Each number is 500 + 50 x the weight over the matrix's rms, rounded and kept within 0 to 999. Layers, rows and columns count from 0. Numbers have three digits each.

# down: layer 3 MLP down (transposed), 832x320, rms 0.026, rows 343-397, columns 0-79
# gate: layer 3 MLP gate, 832x320, rms 0.0539, rows 344-397, columns 0-79
# up: layer 3 MLP up, 832x320, rms 0.0545, rows 344-397, columns 0-79
down343:500378658553664571552541506486545505549526468493518460382481564457454509479425468430618473606517506575518489465475467443522564518536527473553551507533556386560462530529582469495512440532456430512423462454532526527518618515538477472480553652
gate344:533356480479529510401484494505558466485546453518504383498422515553552476510448489486510553546477510516459474532469626576526446438485432493538434545577535432560465538501492546487505513606469569467430539489502476487451525545466519434495431414
up344:490550456555481499513549419487476397511448446437524527535444524479519548531492505513466439514484508487512510498490497479461578549568625520570422508447419488532492527434397466543520536443573403508485508508421497497590397480505437609556563506
down344:577456437414532454465515533479523527519550533527521463560430478472518485416498499431506512436487451470498480470460595496495476469461497452536444534532496621487403574443519614562473509472470507526520469485519478508500422502515461500477518501
gate345:574553518478442451475520478557514499476554510513454476456550476428527493556456514538595532472453567496518505509404536567489551499421517360505571472558475468470476453545511319509524487510576540498564519481506448468531482552488457502482501455
up345:573489489564507575496526458436526504516505545548574548539428523470426537477449488597526478604509519561599478423498535499511582493545521479448526448516509576474550472548522566473580484473503507497545417469546492479530570450539503480439559505
down345:581546456566583425515523476411471556468478545403487472522459449505463531579543540400522540430545516501539386482477486463529588589385494510404456509432500446552457492491551550472500512530524485487525521405464516492508488442517488593519534501
gate346:430602541489470593563397534579482564457512494563453481550451569508432461489447471459499517556591595519538527474499538430610439554594512527554525538460434471608415429426537466479477473556530438441469466532529598493450502467446399428529509460
up346:531527451463556394519492595462423555558438470522484520486458436466434436481506468467408521473647481489536480509446508495616437561448481526401551411553500425490508412386551452418461512517500490508421461467502485465444579497572449488498484451
down346:468518520535534480484459438530581402453485391519512534553504462553558599494483635471515584488513468473516377554584458466439499439499469566394497526489543430502472496538533431530518456570587527485523551510500451486556500443520524467494483533
gate347:477434481451469522479444515447541469479487535559526435573506510503479486429458552462502526423498497432430437427527513612522512490597560491495530467544422539465499518473451499504486414536525529510592459496495509540529441504477459419526484486
up347:517542493514478417490562505451500552558399431546362453455454457543555449396522499479496474481555576558519466556487444524497534458425515474480508493514510436455577534496536469584522577428545507507480485477468543508443462515540592534371432510
down347:492477437410526556458549463440483397453497418478494430531553528466491521471506529447546616466454554402449463524530611581526550481600537504572513438540440527470503532491527436519514444562510533480557468429444589487509469525506425437502440436
gate348:422475520518462462470469493450506605409536497314523537487450498564633428560509507553543435488461510418438575437537478438458413461573491548469485588561611517558522471473470599523477504510476502515457556511575478530472478538492644494524531467
up348:500474557481518452481462522536472511493532522515410587482503508469525469537547462530427528519617531490497490496470434565399526423476501528501418484500525510526457504394533509522567564556444511523556408508587512506474450484486527549426443486
down348:444485476576532515581578528492505449589526522499486485573513479505540549577472480489491497545497472533512559467513515405500404437540512580409523552454476491511578456664480570551547476639473454398470482511492408487530532565624507473552477562
gate349:499442556498611519575482478568497515481490495476410517495562502355453399572539548512469473581476410535490493534424511409484543514553446402455514477576423553500502533464550544517514543516474547461486473477522536449448555528512554512525510449
up349:440462485557487497520521550437484588552468425550483572487436515520538486508552494573512496434621545531437519539540573455533523544440431460474588550472458436513547497538541634488530484476497410522486499466517458490495583592492579528501600432
down349:455466502567543601499637500499483539430522543550503460599581463498451502520597450484584489478511439503502452468499542538469547557384553528482530464486573549443502492567502452476533488557521637414454533489504459518493485461452496557491418393
gate350:470481564505517447516489492544568508468454506437445422494454498460485497525679532580525476449491494432537413540474442483491550558497485492592495552467481550533411477468471498545537570528489558471488441476520561518390529452487438451429531504
up350:465582573466478537461547584466499528375478481451484387565465441498501518493448521496512566440413494489453427469514520499459514466474507588532498442550433560516536466548563569531588548435459516482464505444533527537438432450396489486533517562
down350:554450464504532433524412503542576499537490489501468545484553624469526496475553520441507461450485429500469520510463502463526501482423482533530456494468482520594486439428560469494463519578484464451455476377461430518535459537517528485515496589
gate351:468502494534496473428563567471552468569486421602515558488398395548431462429453424560546591506624563548524481455415471525568496537503509448498479480485376390444579532474510476458576570533536543409539478451515532440510542493454590468645489499
up351:562456571581611457416511562494510477456623515490455513479466497575495480527496430440497453514534564531367489524524468498479471481433528438583475523553372439521499495435543536352560618533579570408419426498497495499492599489510551447593536555
down351:507482518549543603678500484507515527472613450501663513572403518493559459556506413426521471456474587484428478556543466599523538453449477460500534525605631508503496454540449591513515506458562518592507512490563541550524507510529541435515519536
gate352:506460498548394437443462522459516527535558511451442500404476580564555478549547453475476489547479541438504464492398454413498439551493438497588428529533423534422590503488461514500537535476544392440455495558493522435466485425437483459532487532
up352:461526509487565469520485496547547489470503522522522537452550514464470560455477533474530495409458443503516448509521482461625424550509507478391453486423454547527366445553554546562508485474466558495505510493483497546564575505474594443528482452
down352:432511477527485546462474559483419445514544521498507528541442623518457487499508440596462469515546531489480605553430590418533509573534483540432471497513498530551474476514464586444535500410585493403504494522435467444463490586504421548456425415
gate353:519511478391519577465586507505615573504420601528549502538459483449517429599464500515552472560497527494476527376519541535452560529483519587502582584596530472490591561549492455447522491505582522513493525521474472451497493506549548529533538603
up353:515426530481488493492558570531451392525529461523421414409491458492518550448492550466615510559434393523528438596436448502491414458442482494492561521479480568481606470484486500418598498560469492533552466462514407409547551466502479412527559482
down353:527442465485508532545469469483506499497450556553487482505545655583457470550514566483559363514485549418497440498541471544462462579502546444459435467493513535528539470546462499506488476447454546447477518591509539470468500438513484498569510435
gate354:483493598448564546561481476424432556467627521561566531487469509530520611492527475492582498542398551482549410591507465514497519513579426535509500515597385467375598532513491477513497556530481412524451564454530469583455431484531473422491455586
up354:495442475438519494491497533551515493437559507454528576521567480492420505466464541566550589427491517426535520530571576374555592476503483622457619430432443513505591522527582475479627476477499398516536464475425562486427554506447606490561450567
down354:491524519469317537494455534420524478577468549665479547424488439478455478462511459504620472486500531397483451557536489478496484420472543446493553494500519458534467561477489423522494564506492480444520554529519425517490533477519496472508533527
gate355:522569475470458426434533461480545523506489441466426580468461530394493448561486507567406465457548464442521542463448522406487543449491495556486427546458570477482389527449507543547474525553528461439508464610483516476508552560570506488457460440
up355:497470494565583488514521400584471483542495542470530540642519507443504538568474489422557512455599559572548560489599526497539439482559517504479538503439535466332523511426425512586509542528653592457493547480544513467556586403454516552507437510
down355:524480438400410431523509492502529536518556526589459594550547532574436553489520556483535483517514425364445510526543535486481502512591499454446475477576484542490476527503471505459519607489561455369466482531448477515513573387599487446421563518
gate356:590528451564447545481480548535505501536465445482469483460481529537503484609506533522498461461482569579484485422484472478427534490529511508414486381506482458447543420466527472549519418485492509492477505451454569501523486435544463595543470519
up356:513549624578551575503467438445526458514520438455556576594518588540488584490483548415540494453428580420441455606513388552515511500452468471434561534545521455456532523486503413482437517508495564542522550531465569433445529564513411553449567500
down356:503523373401563505460570368566514380508480525527596476500454504526549515403517555491525547500471558526427550524470563409479442569474486462453502599553527514509431505526537479431508447480568592489466600395605420579450520518467541483471537551
gate357:510504580422456497555549527435523500509413472581521599567487588486552590472508509475461433554417560422463501518475463490535526495473475464602598574418517538548391492544541407536505511458514451485494541569517518604496510408515454531554479446
up357:469478442423529443490457463556454461506561460480481433438455499480468422492436585531555494487567451461560451431539573447567429499497423519466491445579519460485595505508541513520514536572534482559532549473539591428485518555545450483477537436
down357:496498587464425571459565532468528457458502455538588581662491472534527595403476548509536537425452474434488426512504472546529434572481486445519628554478502531567481439468550418573506468434484491438450529556494548523464476566441518517561419520
gate358:413476551520517484589460457352542458507486457524415476564521405488474542549562458529467550487482561493584431440454507516449566515340525425520580564537573552457495475498477543570523501538623535498537449595452474487468515520592446553405565531
up358:532528482525448548535560459501413522408537462581525473468517544432496482481551414480510464482507536511400534463463442584439472515512506542559479504447456490497494439590412490401500551517400504526457548491416509458577528510464463454520515470
down358:566462435478492521398492546554502548570415493469580495473507527460526504442469543573441412398585434524443561515490540412557466509563544478414446498449475490506426494444589512442466515543377531491547534505555541510512508534461531582592496518
gate359:513588484523452511615384480468526570540475579566414392454472505556570555491567572511471531559536459514418626497468391417419496489580443456551619506515467475463529589489514482477477500596507543510474510441545536465510548513492524482510568475
up359:394494594593525444505435492414446433415472555471518466562466570493509527461499549506551513580497516533437490566408536528520475513443505561506523446540559491480479524531423447339502424505507443513562485513540554473541463527505579521591558490
down359:487512486381468527422482475424394475502513461466472510494464549473511496543518518539476486511548524525489450459415554489538557546462488475434434501541584476552420391482495507512512504438462451478428532516492515497502482520541547503432433517
gate360:506524554415500582445519508495500530522565455438531609440492506483463470544419432487528482562499494495525496413528434512531478444440486415473419596490514420478472480498534430473517449578567454487441448488508528504496543446658505497466495482
up360:541503575456439433514414458557442444541448565450551611525563536539538477424494490516500400516451435441390386499477466608476442514574490460548422515550506484444514517457519526527505543500571541502589526487542406507496551587487518439525497522
down360:506441465459422545527546622508588615397452531498493445417466492393537513539526509450448560435535556507474527518474509500660594438525478543568463448567337387529501470506418522473535520510469464497499515440528573476532487462504520490483511533
gate361:490485419452436597413518530589542428547458429409507459495544522501540446486597510446521524494490489495543588540521500598468548602450587425602468573345471494450504563473553532407576438496543550438530517562521528468459486504480477371462479476
up361:463474462561452400445558515496514484505498520489495415519609446548525515490570500466509422444534496521561517608502481562407528502466497466463512501469566600405427568487575505491484501572516530586533474580587446602515488429497431426545429492
down361:552485601506513508548487398400434530385558534555519534529441586450545476592495532549493465580536536547460318453406515328555509457548490515486530412543459477554459432475373484557426491494455436482451529485502530516504484493469450463516547525
gate362:476417467613512626454555500543504501505520507426558450479507532518544583463439464430433474433570449496498515537486598501426517546577457528493585448473569517567490524406535428542488499523585521550560471513377455546451425393579481573583535481
up362:528470559508439505527529510461573563447435492498502477412504456495542565514523456568447561516474518538428485491544605456438466508530543504511516553588563464556546513492458523547415557493466540518493456547461529523551369521534473631507539523
down362:562489485524505485525563519489552534489463590453476442461556558441550496561467511530512489396498485533474486541457520483537442597563460503384550509407592519472498516591494486603354500523531517533547469438442538461493527520556533645521517587
gate363:433484509525508439548465537489485483490557494494443549560586527536404490562477562497538392410485585516557521504529477548491447469467456506533441463480397530473502549429515393555525542500466516517457477516448503516541503432487495483449588566
up363:441523528489450471525535469555470574485580502489587450496498558511408466503566483539530505470505513540603526489467487418532479496574514602582547496415535542583450443454488510610474526437441462513504484450554525492458494457539541469487476482
down363:551506421539553572424468481423533486610502551591511513532440539447467507469381412476456475488399423483487451503538531479459458603388498404526540515578576449473468539485485535446537385452661537542609530501533506461446484525501555467503453463
gate364:498507534515560530489528519451556567557523500510552444468501549548500556500581522423503503496520473502481504423556479523548500561492493514508536479438404544488533418464557561493455420511539442573483485521441415509565470512457507466472449480
up364:494432527520487563481512561491463549446596527435587531467466462415515543475567570414478481512498455472443550479443493485448481507519545535486474487573497467514508470532468465435379442573471451506468551501447439497519504495513516558522410435
down364:483465536486475430436489465482418426518444502498377491514527411540556539502436479536515520561536548548534470493458485499482483475512485408513568434482509507525498458523506503568555571541484614463491412480555555496437542480512463530528630520
gate365:408464509451448498567433447454539520498518568386488472504454582431466460396400634551435568578484468432449440491531513469499424508541502563536571423474593483508468525475550456424443462448529506447576589524483511502534544426453553541477468500
up365:562548539521452541514566481508417520542496586613568523569549529419517494519473430481467463569472536436637541464448492476476464522485539452518456548472530562476536511534566511489419505489547433513582545503546414446628416470541540486468398461
down365:458575513455476528317499560532470598482427465524433550410539351520510448436470507438448519528519498521388417506486461483557445499466414560494559406485471524456444500509507552564459488463540465552587469530462547494511472502475489614530494527
gate366:577538551561494499496505462533568534523481480472381465423434586516442519452543495496476454473528430498492521607459514466483482558506418554485473516478425425444473532549509613436555480506477500446455458552510477465460548464446431474477584413
up366:478476424472507504507561534518431449489508515567530471445451553575492448410549592472639441547386445495522539604570566556544546448498514491455532509498500459479531479513472443613478560467458445498491453465561525498528512565564504533551473448
down366:460501421500516453394569452525551480503519635482456469479514401554564469467437512578509521557475592555481465470511524484455422534492517351479513509550564458562541508461523547488523417542487502413514528511412479389468547547455501493500531575
gate367:523485530519513498517465499485531577533471501452449496602511568448431586474451543595544515513447501507424513490522511494526446508440518493553512457466472518490551510471534541554547531594518464552594490454485498469495499500479500548606485489
up367:491536551535563558447513502476565527532595538467403449465510485500535496507487529477479478420530570496443488497557539542534423493499549547480492528564512520467491446414499506536467565563494469573565533507490528547544549438489549454574466431
down367:505508487561410495518484466529384482486418474468534579542542574514474504486507473513510495509462523531526517453474393476492566515419434486487451512479450449467509494534465481394513476499514459472510445457482475470431440557488462576499492460
gate368:508486565408579495496397471502499519562540528484415644555400420553544468491554501545452486514442477511458438441616469540436505452437476548539504471519493464439524486500508496444484517444447481463546482462533461478514581445379502479505519567
up368:433529594493588564570529456499545430450551510586555510448570521485471520548463465538490552575580416516529406453395480474470522562475513427454455513471525458495571439424539475543442501503486490594536547572476427581495494489474585530472543513
down368:505553474447474429469449440536485480510534567434486528501461481530511452449554449389480502485518410497432460517452506497522408453533532531425540518567488518490580447535491467392519541486476474482415508425456518484556490515534472555454432504
gate369:501452467428544521440476523581522527548508518484484524502563602550555565554435566457467547459504458434558531423464510463517473527478482499572435552532491435434533555468536477497479527515516486402431524510508481530589600483526605490514460483
up369:577540549443562495529428556579578581528572509503452507507487533557434497458449542504556436384516596515463487497519547376553486491479423455531511533468529499469493422466438545465497507527513560482530465507512384492403468455522490527402406536
down369:518471489466513498375507501437562507484529519496504498452454487486471538466459542505426471556481456474368432561479461599481464562536587552539545458436546446524460491521509518527559432505466476527495516497469462480510404488496508519356562439
gate370:478499522415545578483548417562489438516525540531473485489544519536596430405485522537395526434429421589526442436526477510502532499503394503526462488529553451488490438497562463564452533492524541430535561507464517415516559521549439510488393571
up370:548398519477454520553449537460508503462520490587478479539431462463571479552471472454483609538553526403471506535399468548474527477472457540429517555488431539564510533508568484517508441513493478529461508536513464494537552554419551459512499561
down370:546571464504489517467477481516543510533498464450510493425596501616495458460482487589503366448408482536544471477611477461532528514511506449578511451492499500481516525454433489488487532500462525492576491478562551527423469516579433565526494486
gate371:514524553516471479568452550524476511485593530513595602512486406400509405424525536465460510479538539447478454477525461470625608423487572573478470586418529503525410543431534483494448502516528415481436502566496462526490534540429545489481466471
up371:520489533519498452488560506490549546566508548534560530436407461519518515511438442534449466607500491548490514471492515441502463497512453483490464489476477612558455543475467394467448450509460484450623429473574617640468511460522478510500475444
down371:498441525531484500530464455523523501538543469511507550520495602508496534535387407507408482513521521367537473512645471566544543506496528487494435388476495544567566534576437470535504509495522376544486578455489523477471449511423407422510536432
gate372:462429524501507443411371478434597459562473487520507475505373435558546550471489485538392524610526453420476509506517615622488443490470514422568428514469470567426449460494496502471568502498455475474498545478504599562512512504477451535473489425
up372:446432520470482508526375521458556456493521401439510391513420530511516521559507522526410530588459533495392508468430530601457523492496493543532518536425445504522492524509504459384504485538486583569506563488469538455401506532509501457490543525
down372:513470490515514408422515499492466537523451564518445550508515496509555430380498485449522511540601491541533405592484542496478525554424490410462441506531557500517535477488571524537443490470465508398466518482456423480476486496435454492499543474
gate373:527535528479459439542470433536465576488496580504496446462536422495540438516480392494521489426508428575539570575585541474657540459466530516396457527377524493400589491421560467593517492511455575560496510578559493520551518573493517499475478510
up373:529436474486462489548583478631510545535496485502609508463552506563623534502461480495509533448558542490428502467487562517497514473462564440575429496514543472572426472475465452555485474435565492561513496451537470428517530559522497558497566464
down373:580520594440528530600523457514573528530595484543477445549432503358437460472556448477477407488360470501460513559470499419500529478458563482428500539542494609520516478476503373543497520521600515558523477446541532522448549512445497478484420600
gate374:492404548450482506527514440491554494429484464485574425559399461487562506615470450485504516518469488536566548443545445556441435474532519435480523492548452449514536404425427443593477528432527460400504546513547457414416554468516481554478480520
up374:525478456449562418511472497547458558483476551468467459538457421567533396479442490510545512500473513532453493549501464444514485495349443487562563492470477546487477477430507473520548461515543476595405612492595443552507426445457498492464529498
down374:543597467578501547516524509478503464474524468473448460434566532459530524478454523457442455543518460491449417412477610569542521465619570546481509561512568552452468533449472578512500497437526557462494440469484416462521502417448516523573502488
gate375:462463493509486577579459520532489524523453518467518552558476458470458501547530471480569528460457441564478432507565529566501441457549445504536520467508561525525529523483459529495541504484515485375497424418481435540482500597536559414485523521
up375:471437497491396490523537551555528518480509530454464470523540547549582519382543466426554426395510466519552465497488559477508508429409547540569429517486498422491504556480458498538530431504440467446623504412568618593438570509552569412520578546
down375:542524636477474530510443548468422462484550531441414464473444534449493490488530509544492537499530492501478452514427437462483594522485485541457504581461507450474494554430527551522534571555466446651544552590495489434530514472371482518395506500
gate376:501515511525486492480497461463581525460487406454424424519523365559476429455495424525454433547516469482517496519535525520504511469445482492447487522541558478565520543475551429461421478546388383543459522532602544555561547508499496530448454514
up376:475461413539580513515597580505567514485482522450553479481446552562453533449512494486459471568528531530572540501541607462494446514432472524483494588503527444387473499460497523484507519534509600591406527507499517496518576550475505480450462525
down376:506524531451492474460477466539494465501531496530506579519525538422472521487504520522571508424386550537462519514493453529479465536553485462523558411450470503531388438525489575519473551499590480470570396487442495466520411492489477546512600479
gate377:517575480492542473432486530456467460531540521498480414525550459534478411524476578420374482406575457466398456425496598580542485507435405475531579516510552372542521495469536518472524394455523571537526559401554550503504493474520499518565463475
up377:460555513525515411477547604478524494486539558547446486559528509479487517519576502585432464560454587564523585532501496433453517529489469407495479433532568604488514437464477466469601464440484566476485457496488546448539436463571482391546520521
down377:462455487421474590550475501592526547478537567518463462520526500479502511571480556426490483361590556569402460476430498518489535502490490500490561483572572421598492448542482546496511411506496516514455479491471622521498546465489524475546467446
gate378:391429559508440444513505458439532454437438515490497406553514450504469535497483483471424457492563469520494460450507511531416502485467532445558484481472581487462516557547544503478487564517474451498487478446577476617535487556499467526450511543
up378:492500516452536506501471471523496509496528501461523460533567493621525496466511581418519519540499378430438612528451479554487399545516425588473414444458523583549500518424478428465516473537456479445482561511542563547483434476533525586488432503
down378:546601490482494426557530529546518458563499510487485544455530532494521502528499538488436531503422525488568505474491475493571574586543450463431607530497474570454475467523525506461459488531529519558560517603459459476523502547500581473571508553
gate379:425453449473513645476504451438480544515441501536430480466550471583401495466492495562526558416476490437603469476478586525539595426447454450485475419502505568472511478519498527403570436454508546469497410459450491562517511451435418495526514542
up379:503589467550497462550463479594564518487572498429548648620492527502514517519445465500494525586543570412426520461488487522498464555483544484472495559500529507469494541496543449527372538473473484498521482510579469371443481412516547488457487433
down379:530489506533507397520562483480454508403442481505473523488534449501451548362496554458550495489505577471538484555444486448535558521499492425541466497480459594451519435638408525567479457528482455449497526559496526434434467478500484517507543557
gate380:503534527512536422535483444438491544566495429470520527471518499409509477552526503456514498562519459568595581599576437419431374452516463465519503541515565447573519507468473583507488523550558483540499572471512559508409513521617512530530479496
up380:515498479441500418508470454410406454487531554478477539443487468434459555469477514550513465561483597538398453507490456551486592544499597464423485511476477607511589516431578542500465458530502512500495410513548599432578470533514413543509484540
down380:508467560416654487497565442502513490478531650532549532547549498521504544511520461467493545530480440496628410518456496437597488436517477458533558592559563503449440517568463458506550457506534583470533494482405493480516456466519508466465529469
gate381:542530554515554483557432478389503542579537492461488585469528438508520446475496419493550563449461536621501434490525423555591488475489490503511570525592473558515467597506502431544473552470528431524523439517452573487497479512433425476551510504
up381:518495491470556486571497388471497422449560404530465527522540517526457459531518433580478538388435516499479426548501418584543447518434537476588590477572458547495552679517521431531446434489474413566537424522549594463477560496524434549517493462
down381:427549425548436484503419447541487491419453457468475433530437568466462502494574472501493531599545559459519501561520538460451470541416516464495490506456436491477529472488556621524429416498411534458580548561615429546486531443545560548428491536
gate382:536510581530540526536477430497523373548478598504546566493506426512459510505442548498517499454466492433540418564538477472438535526505523362496457538453510509426491468554527401487485590444434485555539539529528435550483469480448445508437484542
up382:535525586582461500622550492516498455467497494468562521423592536654440580438442484539492599465541609468526422525422641498527551501457465424439507544468482506547513547529533463539512517380481532518485463522483451623570450434539485471518434489
down382:480496437565421514398522557543536476531553411510432541548534459474516527577524469537505466502436534508467571526582473570529514528453445576471477488413576388519526563521462462486435511493523514485541445540494420475457452486495544582515551591
gate383:376506506474550419485488486540537552542572515461512499603523510481498478471550540428455454544565488434557519489542513443533473548533557599511509528513514530451460627498542522536522497502538539501492541472541523547454527519507512487494464431
up383:505556524547448518495493492481461481450476495493466503458440498465501482494445552516511460517443480508463464487459587593528464432371449420545511418558492402576486413546471424409567572515534410420524426478483496488464417429485461504516556524
down383:487493557476521475418400581589557605445558517474552455549483518503490507437431539483513442526481473431493501411532489429588489525475592540494518536532526516461496600509521525507519517524532464450517572470528527569520450483495471465528529538
gate384:556453432592521504491371472457517516488559591481540440480492369539535512521460438424311463555409455489471600473530483505504467493431482586564506468429550584462439499475438471517390488498469457478498530503411555515438622571499513555425413507
up384:505482499504488536423477427546446575548484496547619479515563491520543442583555557584508576500456496470395485576466503500596464468468499486484538619537492429544514470526487525467495505522450446463498504489475527507425539519507448508402425429
down384:512474523624492508558492524444553468524541463432474502471499452572500537472482539484430478521569476499539492480520461508453498463591455521543444462489478568506503594440427506505436536515556429542533484511519590534533591538513588523479525434
gate385:490460599504559503484486411490439496566509482571479473503499547549521494438509479459514437458438507493521530456558434482459455436543453449510451487442448529535482626534512523536473434516539433518493440551580418579515560430476467525571531509
up385:519558493527522488559470528408519487481524503491615359569554513505549474529560590513450443545494519543568594482525377588551477370577505471526494469524528489536569577440447472505517398477562561474436523542463454454557506545479440488439567448
down385:489492462452502535570574502555482519576449527515509533531431503480511533493450462453483524465542541472425494563523577543496472566439460538482479465548476465443414503454545509452497544511539518526454433484572567490544468470587504488549475538
gate386:533544504466463503524529504535525447441454515519481564530579526475512503458512417523539593458470635560569506447507499515533558495570556491584509507510424505515499454427505528539520447531499648416569477402527454517543538627456502537520469583
up386:457412525530514496407534573363456523452508565469551519583493496550479454399484504443432520539560422442447490502562489442525490520437513490431449494523569513546419443566467498555493462539472455437520481520487526532439518451465510399455375442
down386:507548482427444564601476470566542476413545449531476501493542452551523527549508460528544542521526542481553454458478484554446541523541491516593477502481434555561551595525528521517459493413455543508408553404496412506560453483505436539515524513
gate387:584516427560530495455480484478435561553445567482515502503512575483545552385472509510431516547502514535417600437515462471586466443494502458503493434527499467508471491562449391601475425440459449481465609545589508482508525477443496447443515486
up387:419557527523525490508475592421604457616467548569542456450512503489438464492466580541622509452454527520413418457547527589433505571507450464513473514464557458484492537374480431558532571593642594465438441503464582545415501394507534561548510433
down387:483534408550502452484529527586537498453581487428528554560464509515473477462435432512482471627601533461428514529470381585548537473570524491480547530511496528568472374473473588616571472424473405438369530577465548520636502525481437610530494463
gate388:499582478465449410460495428416488478520508526526543454476415499498582511443481598529483484454487505560537452507445581517517461480438532387530459453560462537560542490450412548616502523503431512550420537527503490548402472512515512461554491454
up388:570461463440515525487510474465453507503441469512455415519491586530528459509548405496489501535490507536484483517465481510450480495427484496458519506500552517619472481484520493430535411534429560541569425507426590536479465515405478484553573499
down388:492496525447513478430500510527491556552552439426454537506556457522498567554500526505586534462516518477487522482502464508609522565476441513439551366568460545565498536518548496479492467453475455516483536541571479543517512498537469528546485542
gate389:537543552525514568599485476531466561506539501516556523454479486474480483520449454535565537403380540457586400368455493488517413504476504450515454550499594462466593488493525528497554543499474476455438476499577505449535595534524536542496527605
up389:564526440556457538458573438496530508541501413507510486431482558472479541569544435415540446582497469325450500520562492447467527554399546465496553439538427536482473501592509484513501629590500439582539613494463561484482471477522518564516384464
down389:504553546506541579546490512514473586510473440502542461532528593403476490432468508559463481533511483581480490448457455557472412504501435480521485646525519393452520488499548521568525512459471513550447565465571586503503482468507541552520522460
gate390:447495595560542482564544551419540546484473508551480450543452614570467464522445452508469466430554488547431431490516481584510450525507542462476391412605473520477443499527512498439470501525439524507540518464405430532440459488517526504446600527
up390:518518556540459472580553527537537428529489519494539466524453472578539433475419492477525563454526466588456537499482408538438447581440450506410445459488589511440501404522502462515507566514495482595489442453500563505511499450579579509474552546
down390:466486480424505490585559468498556499520548478466431497449383483463487554487535494499463567638534561487563437534560456477589490431443477531518618572445581436532433629602454485536535532502501460446600540563521533535596484485493536457552573451
gate391:360543517496504561461494523429509593499478541503474505463461509314446575527523523578455449534422574502543544536547541544406469510407503558509427567543575427569558488513614433505493470529425497483558543480452525572465488450583487516501595477
up391:551558564520532485508511414532547578527457449477526582576503476525511403499496458543467414592544556549531493536472454511413440540494497458464576522440448484445555494463496499539484478498442555595362554480467460556504486580528505503494508524
down391:460526519526518490512544507488490538403502478504464449380455456524497423443588503442529441540468538534555550507502432425461532436502520443511461557490560456511432459422499513498562453494518439347487398564396537366481510495497501546446504529
gate392:517484486511541507549561440452638579542479497494450529548497523448522520526587446440531663501525555425616512516557583489458513399471481370494391493519502513467566513418521486533500444442484525453531538509562473552506507549385524565410528452
up392:476495553490440560408518426541426456543541550423566458570548526533527507518520484537384510422451475529447463526512580527480439519549412471493526475505491372525517530518517591501621411511492433447396481534557418521511550441486414583546601478
down392:478474462447532469519577478459513510451510422542444420473451476480613473571465507526556595509618456499502436489431595594509560427506402523563429551547558590494508445509529456445475434378527522396486476555461412600455548497569522473401514534
gate393:401537525504499501533501444402499405490496486420429501592409582504528478483624449432445561453533417478556470487475511508495551507501428509542463490468483512469525518490565481531481424448495583591459489558482519509479469487435555460500518475
up393:524574503534523455459522467578470591497523604478516463474497532525433547472457501509498490539593483463460563459437521480538407461460482511436428535464493489493465430453519515534557544516409475499574493496546469541517574469521535548442477476
down393:553508518499618523429471532498418438478492472504514448523473440419495445576408457462629536458452485595493463521476469465628493495572522480575553499520412526489483563526528467476466461383533500490485476521480391496432527492485452477593477502
gate394:486559479518562484599522520502459418514543507521534571414564506483474477473526591545485478520469423574622511449415456556506441505439582440443476528509477488409562508438443456475610548517515566516466552500513584535577490474513594507530484561
up394:496570477500557494418468571496429511558519493494582523406418490553499477465482464530609523498504553467550554634497495525512475532432431514595570492580574409536523525386506446493484435518358456479497505425516544490494552468449509534470485571
down394:537474561517488442675492457527495528491504492515516412558546483493505444512407541502470444430557516470506455396524492540444432480548609472537371470484463494507456502524549426501502567469545536511491498552468539504494538492543483453494510418
gate395:497471525542381519463504530509531506529487470500473465460583540558601500510528456517547502556454480432522535423544439606573580444481469559421510562533485459483534530597507527480489425545479529457375517347532485499399504490454567474616500557
up395:449490513578506464507457576503432504397492426477442487518420472477596558510387551549498502526386589435472560499545540427498373464474480614521444420450438446491497585463449480506482551428482447420422407387510433501546564473551511534500512553
down395:481574471457455543523545552500602505541490509421525530474498468521542502533527459362547427472511462474484507600510475469533505504537510568349589496482683471478564424415430451472560419503542585606564521423560484528487503490464535520541489525
gate396:595509384491398584463407527546472630461488518521486420567400537549488488383492489553466503438556487472566513467546460474587446426562385489466473522525487508547515438611542474485520512514461459437489554485532464480563571482494390591445553425
up396:564561447526434550547472417511474484528472553518597456588547547499542512490506487530476535502546510446494548482472460435444501451524467484403572513534496456432470486479448434467467582366491592552559509438447507474486531553460519498536484539
down396:490461467517440526382462558578545424597484545593448556422571429648465497446529439480565475523432533452551537423500552486490462493538583640482461494491534545480592502496506558543508503547378535532472445505601500445528430461500444477512481518
gate397:519480493440504512470395502500464514535506460611490484543511494582503493560459497489632610451602473505558485460477430550450514506480573594411495411476520480498563530515514530494463429545582528449504454445484489467407636407531412424512517583
up397:457532506484450457589467486462583468535583498511493462485445588489440517521497519497496493469564506436552524412500468524516481495533431423542543512489527598519492479492427499558447463437461417519513469544544436504469493578460538517461552460
down397:461480596473510680485505497475507473441343485455543547514480515574529560429466455499432428542405541565427589538478562564533518527506544565447544592401523527421542566474463466478485519522454526499494425469357487555444459461522495393528503538